Weights of a small GPT-style language model, trained from scratch on English Wikipedia.
Size: width 256, 2 heads of 128, MLP 2048 GELU, 11.1M parameters.
Architecture: LayerNorm before each block, learned positions, no biases in attention or MLP, capped logits.
Each number is 128 + 32 x the weight over the matrix's rms, rounded and kept within 0 to 255. Layers, rows and columns count from 0. Numbers have three digits each.

# layer 2 MLP down, 256x2048, rms 0.0308, rows 0-255, columns 896-927
150165126184130158178078111042107133145130130140146128076111154146151160087128188219159227091111
159079153096075122120145112184124123145140151147169178128165126159122119158106048059160148127108
113122126113068149098082071086153104092221173115122124090133125099159163128140104123125087125085
112154111135104062091076155077119102105124097094087145137111151135174100108157172199119122149214
000133129089158132098132146141104146120135139142140130128136125073070134143084115106141146179144
125099125114138075167144140158170143131127122133110128157122107117105124165116149158095120147148
137143176063172184118079151128173122196159161098165133140169118036128093092177081092099155147133
164067099171091090119120115103115146147123180119105118112077062049135147094188182122080104138114
124211130129156121175105159113171142097133149151114113157176101138189131039158123110134059135077
121108161104086138119124108124144118122118151107094100082118137099132162208137138065162114120111
124125081106078210108105176087192160105126168108129192094135113155193122109111111131129103166179
121168129117147086100163115194034125175096081152209130083134127168158132136142145131111157182104
103160178108146121095080129134112113096116172152111114177080139068134123123119147137101182146120
114130124147091114142117129151158156125124178113114105140117135086133050088152080112155091133136
129075101172168114126087121129066105062103102133159089195100179121137160160173067131137133107136
139078213139086139168132165090132141092164146150120151127163109055143138097236141179137212108129
143190122121083115161124048140105116130135187157176142131129080150078114144109085069145129160113
146107091079127147165152115149153068100140157127190088137148093124172095140180161145099102131102
129108124201139207088113126130087160124103097101080113178153136147139118108135093163113136095092
138154175128171111142124119131063097105141132106142096142059103159177117134119096152088095118078
129020097127092110078138116113131130074159076144154121232142114110138147107168114145130093162155
115152116137125116193134119101131108155129078116103116231155157124196136081160103101083102117143
080166087123158120133102080175092128169128108189056113099130147146136128226097107116138154088179
184118148122104125105162154110078150136193183137120149154128143145193120112143086179126170108110
183075079129191156107131153189141114165163126072150140098161091131140107062181112165096100110127
161123140172159131163171116125129153109122142135106116096111118119131180134130134143137165115131
128135129139166185083098123109101102092155118130119144105104149132139117094132151102126121181119
137108140072105112136103123114089116066138120119145159123111183133093186105153150148074099180204
136045159089104159124130102126144148129108126145107103095178122149099110149113103102151113147083
181174143127179117140175096100126135171103107137109139119129134083206105139107119131152124140122
170123127135081133116190101106163170155102127122098169079110072101171149093131108131109126160097
159119054121154170122096108118103123162139138110133121130075134105197119115131146164094109145097
177135067154093124154113138168122146080122125063109108083117075092137134146169081157134143171150
128109140069161146111151110120091140188137152150060089123137137149163124102136196137137166074187
151161156115083141121105142150106159161138098110131131101107153144126134130090176178144127100092
168124101077148088124130156112166090102094144130124135124108114080135180136141170134087127081134
101118153131080114167122123079129098161135153182099138072111153157098131113123135129140161079165
112147176129139139129132144098121096125146173127132162145180129133134043097159086152155118130149
180154114163173127124156108143110200102084189087116133109164133171183138095125131127182168064148
113181104088050128149090134153121158135131089154192137123110146105087198172103103081142159215145
085121099111118117098059149120122128132146135128167160184139139141211152118093107199131124119041
142116137094088118079126112127086125150146040118126151126174112141104198107146079051094085124090
130122139123100117141142117157184153125086209140138125109121117131109131124189187135120119124096
133125165101118145141155151095172126117084123113059077122100137169154115150158163125077134159123
128092140142158183055136073101129161106097194143076150101168134132145121143138112148185100163126
046180149137127113151137096094187089100130148083131182103150118169152080079157190118047106139163
255143079128142144158146140129119073182149081085060088166167189127106140067133065139136173097197
111155076138146069173096119125166121173109130072108178138138083177098161075103177080091105145148
084090112052133063101172162150084062117115133151102137098178138141136091132114165141130155086077
164092078114172106167154183145064031106157124086200063190101073114125104101082149130145094117117
134160102134104120113143165156160123117149119149082119088107134106063104128179197092156065131088
138141120205158157124140185086152161136111121120126079150160178081152128125093159124085164115095
089151061093158134126108090139161161143127116114158095065114036167082172128135117122169142148151
122161189156117132074150148107080138142081159090138128113136177087100032140162095167094112159187
172117088111121123147118098117134137123132167112124171135168168194145159133079105144147097154103
119171145125116112107120125145126191139199118098128160171119157181130100089136163187095101160143
142134104189165148117151146109094100114117083166128185101143076165145101110231087137136098110137
141100067121097069091148150144104151137107098126092135143149139140109076127153086126094153131102
098185101117138103154128110128114092167100124189087140162118110112163110170160101140133161147129
136144112157144128056150118066087124122128161144129124073086135171143113088156167129112164119186
119138082130148090098105130143112136118143133147168112059142095119089155132128108158105114106154
122238151147117100178114127154137130129157088140129129236126109130146129139094161141121160139145
069149201160099125161163113154107109159113114137074180140165155147085181067120175120094100127168
185138174120120116073046136028160073175116074144158106125130062078155093121111068111092132204081
102226107092130112106114150096125106076133131101158158072188174130077154162110143175109013138144
111188108080123048053129146205112136085094145113099160096201174118133119153160118110160124109095
084197153173146183162099135137037132102105130137156106115095078088156136128138091140145145149117
136176169059134103125120074128097096170139146114145152145143153131092155170077176108097127120108
135098175112115122150104149162167116088135135089142150170102179121165128095150147094162132097140
152174162143128130080090199126215141131154173108123163150114178111143148141128130111096192161112
155116161128123090082119125131129119123120075124098154151112081172125157067190104126149132060159
133116104133128117107143151096139100117165058159086079147148135122125131127119148091122131113217
121128092115184114104138098069112123129117198188102129110104128113160149131085096149166144096147
167168143137158088143104134129160070089146133125094168100166118190144111017092125167159084101063
155145102132148095109082134141105130115106093200131136158135116150149078154166115062076110131115
173100166103102172104140104177145096082156141076181059157133141108096150160184177113156125142143
096094175135095160148077155101143135099082047180117076130127112160167099173115104063129171080102
117227112130113079090155155102089148132154116113085153129174113107075139106112125114157179118161
035172094149096211125097117131138176154127140139160081129123115141127076098131123148109199135059
077129131081121171147096110109114121110093123163156096239135142164121113139112134208128124183116
120052171177129139184086095113158130114147077162125176166096133175180113155078152105088187114073
137117106078139078129096139118077149156117088095105156126180168084146106159133144172128140186191
106141133141122130102117108138160130117136141111114147176052218140064127139116126225132149111106
144140104161156112108197176109113153153081126146173100127121111142112116118080137136128142153174
109161098064122091090178095146144150153140132135126164105138138106101170152135160121105177133122
158162146130124146172107179141170155090171091171077099102139136107114152106192079116111114057116
182124072108160136113129135138097118129109123108151125064141085107190121140123113148051084119082
081097122152060184102121114144135109074171108083097111128139145184089064050143099080108117077148
102095141176138102131131198116081131066136148112104171174115140098081152100111107104085081118123
114127167173175136119146124109088102132094138162124142100171175112160094195208143143114145182138
131095139171121080164173214096122127166094182131099110129156156154158135107183118119162113099136
144113130093205121178183147015077180148091191064071089114125157135123174129181212111140143142164
100144154126143132153173138091142087097167129114099156138167131122096095057149191103125134151119
115139154127090079094122159060111148117099093184094151093104216149088132149089126112143130113115
105108118062158140102129202162111112113112155137109115111197154133043137123201230141136138134111
088131159177149135096117129196197188143114110140136125187177178171094131096108158110080152097118
136089077109138191081074144128087154097151177108099083192152108155070084075132183123111112131142
148069129168101128086092169139126168151119121147064061164143066137091165178148026153175130124138
218071159139080110173128157147164125088196109120138154159165142158138110077151102144156116108113
167145123085157082171162114155111116095117125114132101125112192122128127140095111084133124120086
086130143053100107102176114139140119173116092099168147140119149107087135111128201126132145202173
172147120139172151175109162109155071132110025094136105123136107070113133106118100132136017115116
133144139133102086130142151134193175088177134121141130150148097091113112183135141189162109168120
129130110141132161129118151135137080129084122132146129136124166135154173099136153138159108126125
119168170146132112098139115148187091128161111120170197126077124145120123089105136232129138134128
156144151110098172122065171126074069118111141159123162137073128100192140079124046124099094116094
110106139140126171100064149146145148136154071115211119220093152152175140184051124124139127151075
105127141161100090158115106121149123077138142149216105130154123123084104064124176122106090106090
119114146151069102138067124140121152206211147093097166140114172110094092111125142113137138112159
151076110092133145143163149153145199103176138102150158122141085097168174125096145103225061124145
090165086108103091167097135162096112126129150117137143160118103159166140092085150193159153122162
148194122143120179099088112130139147150109088138119062099132156138101089156108146066141145102105
154172093207122183136101079115126165089113068155187138097109081169161167081159149080156142172171
153142081112121083155152137175087140194130086158103179128069103150156150160108179161090137123118
132186163118180186121127122124145132136151149123167149101175161122162172144185050148141112160149
131124069120132076110221098103149147130146114110168119093044154093087169165129156147051110155152
117205123129129172131122091100162109144150112116098065112191138152062065153154154111142100181140
166120177173143142091130126131120146120078161142073129128177064104116109123158094112081058113136
112087079114115167135153090151159107125133117135174180101096133116138093094163047150096168122120
116108101110170127128218148127149151104133126138122113103128161115153189138156187132124173070127
152097126121106096106072089160148150124125114138215119128115141090163102095098104147138170130123
152142139183137160119167132119192082130128205127173070075102127099108124126092187053100211112151
109106102170102096091134118133136170127114132093116147154118136124100194096138106159086131112150
138126114075130062162122160129071096100125118105143146144134141069122126179100069094077111094094
129141145095136122134103105150088142102125116164140126167146138104099103177094060113146108180123
154134122123143126126094100128195099215122125144136096063121126125151063073122103129106170144138
128097059123106164127150121160123064214116045112087069079113085137074128123038097155138126128128
127095132141116115140155109134198093077145182078137176147150104172134064118174189185148054093114
100083079121105101097152156212183050141157126093052081078104137044062108116167113068136176119127
114093096135164133120099171066175160104115126086146067064154139086156121159143120056170059092039
107129174139111155157095116089166143078089202167129186089190098141206114179156130123114150107092
066122088116074090142129080202084109186167104195155150163092113158133101126089062129144114141119
176121093116151097140122112193100103079134096074172164151144117167147114094149103148148094117145
098121089084142152165131183128086121177127139114105098119109073115137160127131136172147182128124
172128122190150125147124133095134138112172125084155048128143123120058148210171112142145137123150
110125156136149175157234138148066140137156088072069103138169116145133138212112132155157167107104
144160118076208199125114138094158132144050136157036107124108101186225142197184158150137180091136
133071047132153140089180113113084152118104133145127152084170188126160124050121124092120089146163
155126160088131105136134124140137091081090098133080057000124113170113133159106125107111131152151
119131133143142152164135146161089166170124176157125128146127102190170155136183109162053139140176
151199112125068108156156116099159106124119111173102158133190191112139112160115096135141074112129
085106118196086081130134170125118173143142089164143126173138154108110112091066131082143146116163
082148111129116133165108128084131152142143103140144088174126142062049134115089149167104120160119
115103116071128156118137152120153115150141110114053107164126092075113137166135062145119128204168
137099109129092104106116114161089098128147106163132122148084149087093127122107087163110130113121
132147124162083113117132170123084140122126115186106120154060108123071166131139164086143166150132
048108111132133110156128104137108152102154138157148119129126134097112125153126184144213166153119
132056182081190191134123141120061125172104112152159119126129121163141162147028113140124222079079
116155103156174146078102097161100152185100172135153134182151177176138157150166122146158152092136
096177183170150139127114185134176143144117163130100158085136129130219145186157119131095199135090
130159112118160109149132096106129093082126147110103158122124172095064166109132123044138091130110
084156106152098139144103119115197154126141161079085104145097072153153190146097140109124134145148
137130120184148130179181109109178129119135143136171103123162151114164173117131102123153129149131
103087140093123131087100117170139134117156121182184153127115097152111171052102130091169146122147
168166141151135125136137132095206116123133133141075081125120145117056114109062123187110042187126
124156102133156147121178111090099097186085115160135088153110126197075170132155155143123202137112
128115162123080172155106097166120113155167161109119138098128101125161100173066119174110116117105
099157092110135175142160111163112120141113167129115138144089153128149133136097121181144142146103
146136148120102107124093164138044082140137161192109144076111134178116159158203111141128168171120
132077062093160102159133107106041127142058091113064118135168119122131147096127106200114114101175
136081134140076134122128103132064129148151121136165156090092120132082130102104175086172168168127
125104102134103112112137156107149148101124175145143127154067124124096128089085152138122074162086
109129150142139105099101155132074118196129111090148141136074041144096108174103150123171144152139
162149150142128092105129094121128141119122143178112170136160152129105152126127111144200114110204
107158134125145155120111110135125138163096168125149174113195101103078136107144086087144086133098
157102175176109132207135147148170151134105137116115172105137092112169078125102095139160150140079
137137134120153087174132148101153139098113083130142116100155104134131088106099172163111127084097
162189121111157142114094122190099111197121114143131133120123145151088133161132100059138151152160
119126121164124120143155133169142080151089052124085118145144129119130081100062096110146124099058
090068125087121158148113120090119142107108130166094151122091107150181106121196123107134161137063
157101145117094132169150093089138152112090128104165171139135106106195108165131102102070119155117
179107045105127098164080111113176084132157154150142118129180161114063086098141107128094110120068
119140166126114146146121169123128140180113104097156158174129172068077176124124136117140101099140
099123073108180171139111142115214125167212078096130142197140122107101127101136145114116065125126
127149188122124128078099081104060064091097094156174120125130122133072155155174072132156094131143
137112111038130130199124113120142147176116139129170153160144154133123112116119109116104101155140
157109153108093129112135114134067090165142126075147090135126100063101174094043115194123197158069
103139139086082129146066100117174095130153123080137066145195173181176170123073130159057031192141
128124095149172093136109148139147175101130114143123156130105058131194079117125118147114158150185
136152151101133136129146161153097100147142184146123183118097094142110136088120120172158149091102
138098112079163159146174126135118108144174189164144081131109107130178144137154107194114134125218
150073162123147112125132138129153138157073127155129106117110080162140107132113120125115136113124
087139154122058151134165213127135177099121149149147130198091153169142129083167134133109094100118
148102059097085086107126125078086129090118110121128133125102200121118126133101138090095099146183
111165114092127163110191112150159169128103154129122116127105098091141100088127145151135140162113
132137112122175137142163130124129197120139087200134102106087094135184131140092143164027138101167
087146114132104161086134124127104113106114118108090156183145146125080118106153082131157149104110
157111080105147135156205155156173116121117060140165122123093184152140115087116161071104102109162
128135179189141108109105095064221176139117182133161129123079143128186128147155180082156140059192
137106133154173137139139104124132154154139116134154117097124044145149118134164153147116135111101
136100087103203113161113115123129125139121153119118116063135138151121145094122129092091098092094
121061179101114106159164134127058109126152073120124137138125167127132150179123119100168109138100
131169140116091138115119115133084087108193121113106103125117207152120129144134121106142146118153
159046156109150118107063157127076127085137109106110130127061112144163130154092185171168129122122
112159142193175163119144167141139138152106134150131173104138171106079142146081115120124114124071
089111173130083163109146167147141174150128098116094099096108175141144146154117127066130107130136
184121094130174147122150135161039143174112138136084149187125104116136174116128088101151102074125
153187071082134105108196126178147097077157106100146175115135099091113195137129061178164169146075
116067168117090132149128070172126150034112149144114067151174173165160089050164148084152095184121
143189141115138105123103138081156130152119103137157143127173148221219162134141111122148063094117
132095120083149037100126193182150176124143206123116080143156062133166094146180090106190097104143
182139140122133166088082089088178111141109103134120128088144084098078110098135116123144114111098
115126131121058131114132140149197175132132174125125092075074120127107164148189173131130062124152
165147120113111155148098102119202172159113089141090150074125110119148155106143136109125163150138
097126091103135120134160084092107139203156169110043110128121133162169135152091180110154177083180
131174144213103114112121135059095116111089178051148163148133166143165114066101133123118093094127
141133044115159124167131148151136144124119098151135150081167138092117145143098077123109131143119
109168126137134171113123098132066156144143123142127124082192174128126146093144155122050095141165
137153182159102104127107132164078146149077142136064108143123138090169110105156103107218142129143
150088150154077161067105069113115143138142130115109137116134158125142175052133132164138113116073
123209129139150113101125145121084095078156104147146125157150147085180166130117092085151165109130
161089118171163100143133134120114126141139121123193140104097133076124151134155111129146089149123
128152141085190110118120144102128090123113090091071150085158113086143139175109175152110059120093
147141151168109143107086151157158136105123150118146130197094089096076154132096158152132121131079
090110070114132154094139157103163151217117133151169105119110070099079141079131120129076106143102
107131157143147114082114050125133119101163149100077191121167089130179080122137135135119113128148
203141111099163105122183111115187136136139155132156111114135138141154137100106171145105123169106
145124140136067115097108137114154090116115132168089075202184119102048148143104143071124172158151
096084112149078089150123139123155171139110148139110132147089121194115131161162129138158097169141
089200103133159128169114164117115130135143130118133099161109116104064098149139089081183136137118
129120162202126156145119156055142139141156136122124036129159071150130105145109186132111089173097
124093115164147137125143155121161110115193120141214109115082104080065111099153061224140151092114
122134149155145094136125085065174101120102081159146111116201148138091123132153134134166172120117
102111138190104128120102139103214192071138112159146139156087141131096094160130177128178081137121
127196197095141102124101152133113123197085174149139118126160118096134114107137142130154126080109
181148119173141126148158143149174168143135178103107160164132155155147110157105126100131155088119
127092163110129121130113124171099128121156106128127183087133087080165144102139127161138138121145
103173076164117124136121087174123150129118135134133138101084095094112124183164162164112124112124
108110187128091133145127097134126061111106158065203201153120131132111096145122192079038120161131
115152106174137133099141148130076177140145103165162113125040110111148100146163085110132124122158
105127106145122151140139163159089173155142167124162128077134100082139110157101177159138147189151
095149123176164143096147075058116100063141173127154169180116086062164091192104175140124120071098
081133153122126100111169039057174134150119075123156191159108128163169132163091174144120141105069
136087076119127104088123083123060119095053159109134185165146008101132137109174092143148158078084
128111137155120118082138102149191111170162114089169206203147114142059129116107147103143071103135
092102052133164133153163124118164141104090127115096116126104142179116140173142143128120082122135
124129133106069135126127057094148099172145134088113080079127086122056125103183095143051140087129
088152146099120075100154133103109154103104071124101057092105114138158134118128148190151144138190
171097096132102138109137074104065153121060129117104116164100161123136118146125075148156147073136
132185118113133092117113134180139073105101174120154117106121114070117116126042139160150092131126
136122105165119126151101110146139161111172135105137074170175115156136195131107166147175155118129
108083162144113156141124157088200142093114072136146124073107131170145145185095117091122170119129
131144074144119092167157108164133102112132146093164131128114180139121134181165125092115114137093
116114126050122113092109171170198134155162175155133150136115123120165125144106148108124185152079
142110139107168119139130108104126195146095131119136123103105181159119104132111073139120138129128
185127086075196169118157118124104142141122070133140116045115099115100160147140119147162145097081
121123150124150198138125129126157171093112089122191130165117097139112151091134157200137143118098
137124097094176198132118094134143105162165181104062099096141083154069166087212108119091074107146
156135114131112159104109108134121217120130121091160109135105156202111149124143116103106167093115
088135162091101186113197108157106181103130111121134166175121137156172174064199096150168169122122
106117107122085099139177099150112126090092192069130140170129129078132098140124147094161136123130
146166135060134142120099115110124120079135110137104164101102088160136178111159161129103086136125
099079099125176198115162154105135160185135076154100104175107153159074067166114098101157143150138
120107110102141161128136180141108126162118174129112124111132054119085118098147101094150145150127
165121129103158157153145137121233133109140083126145133035167139153133150139133096171125140138124
157144111126113123167128161124156117106159135157067096129166092132110137099179145127103135128096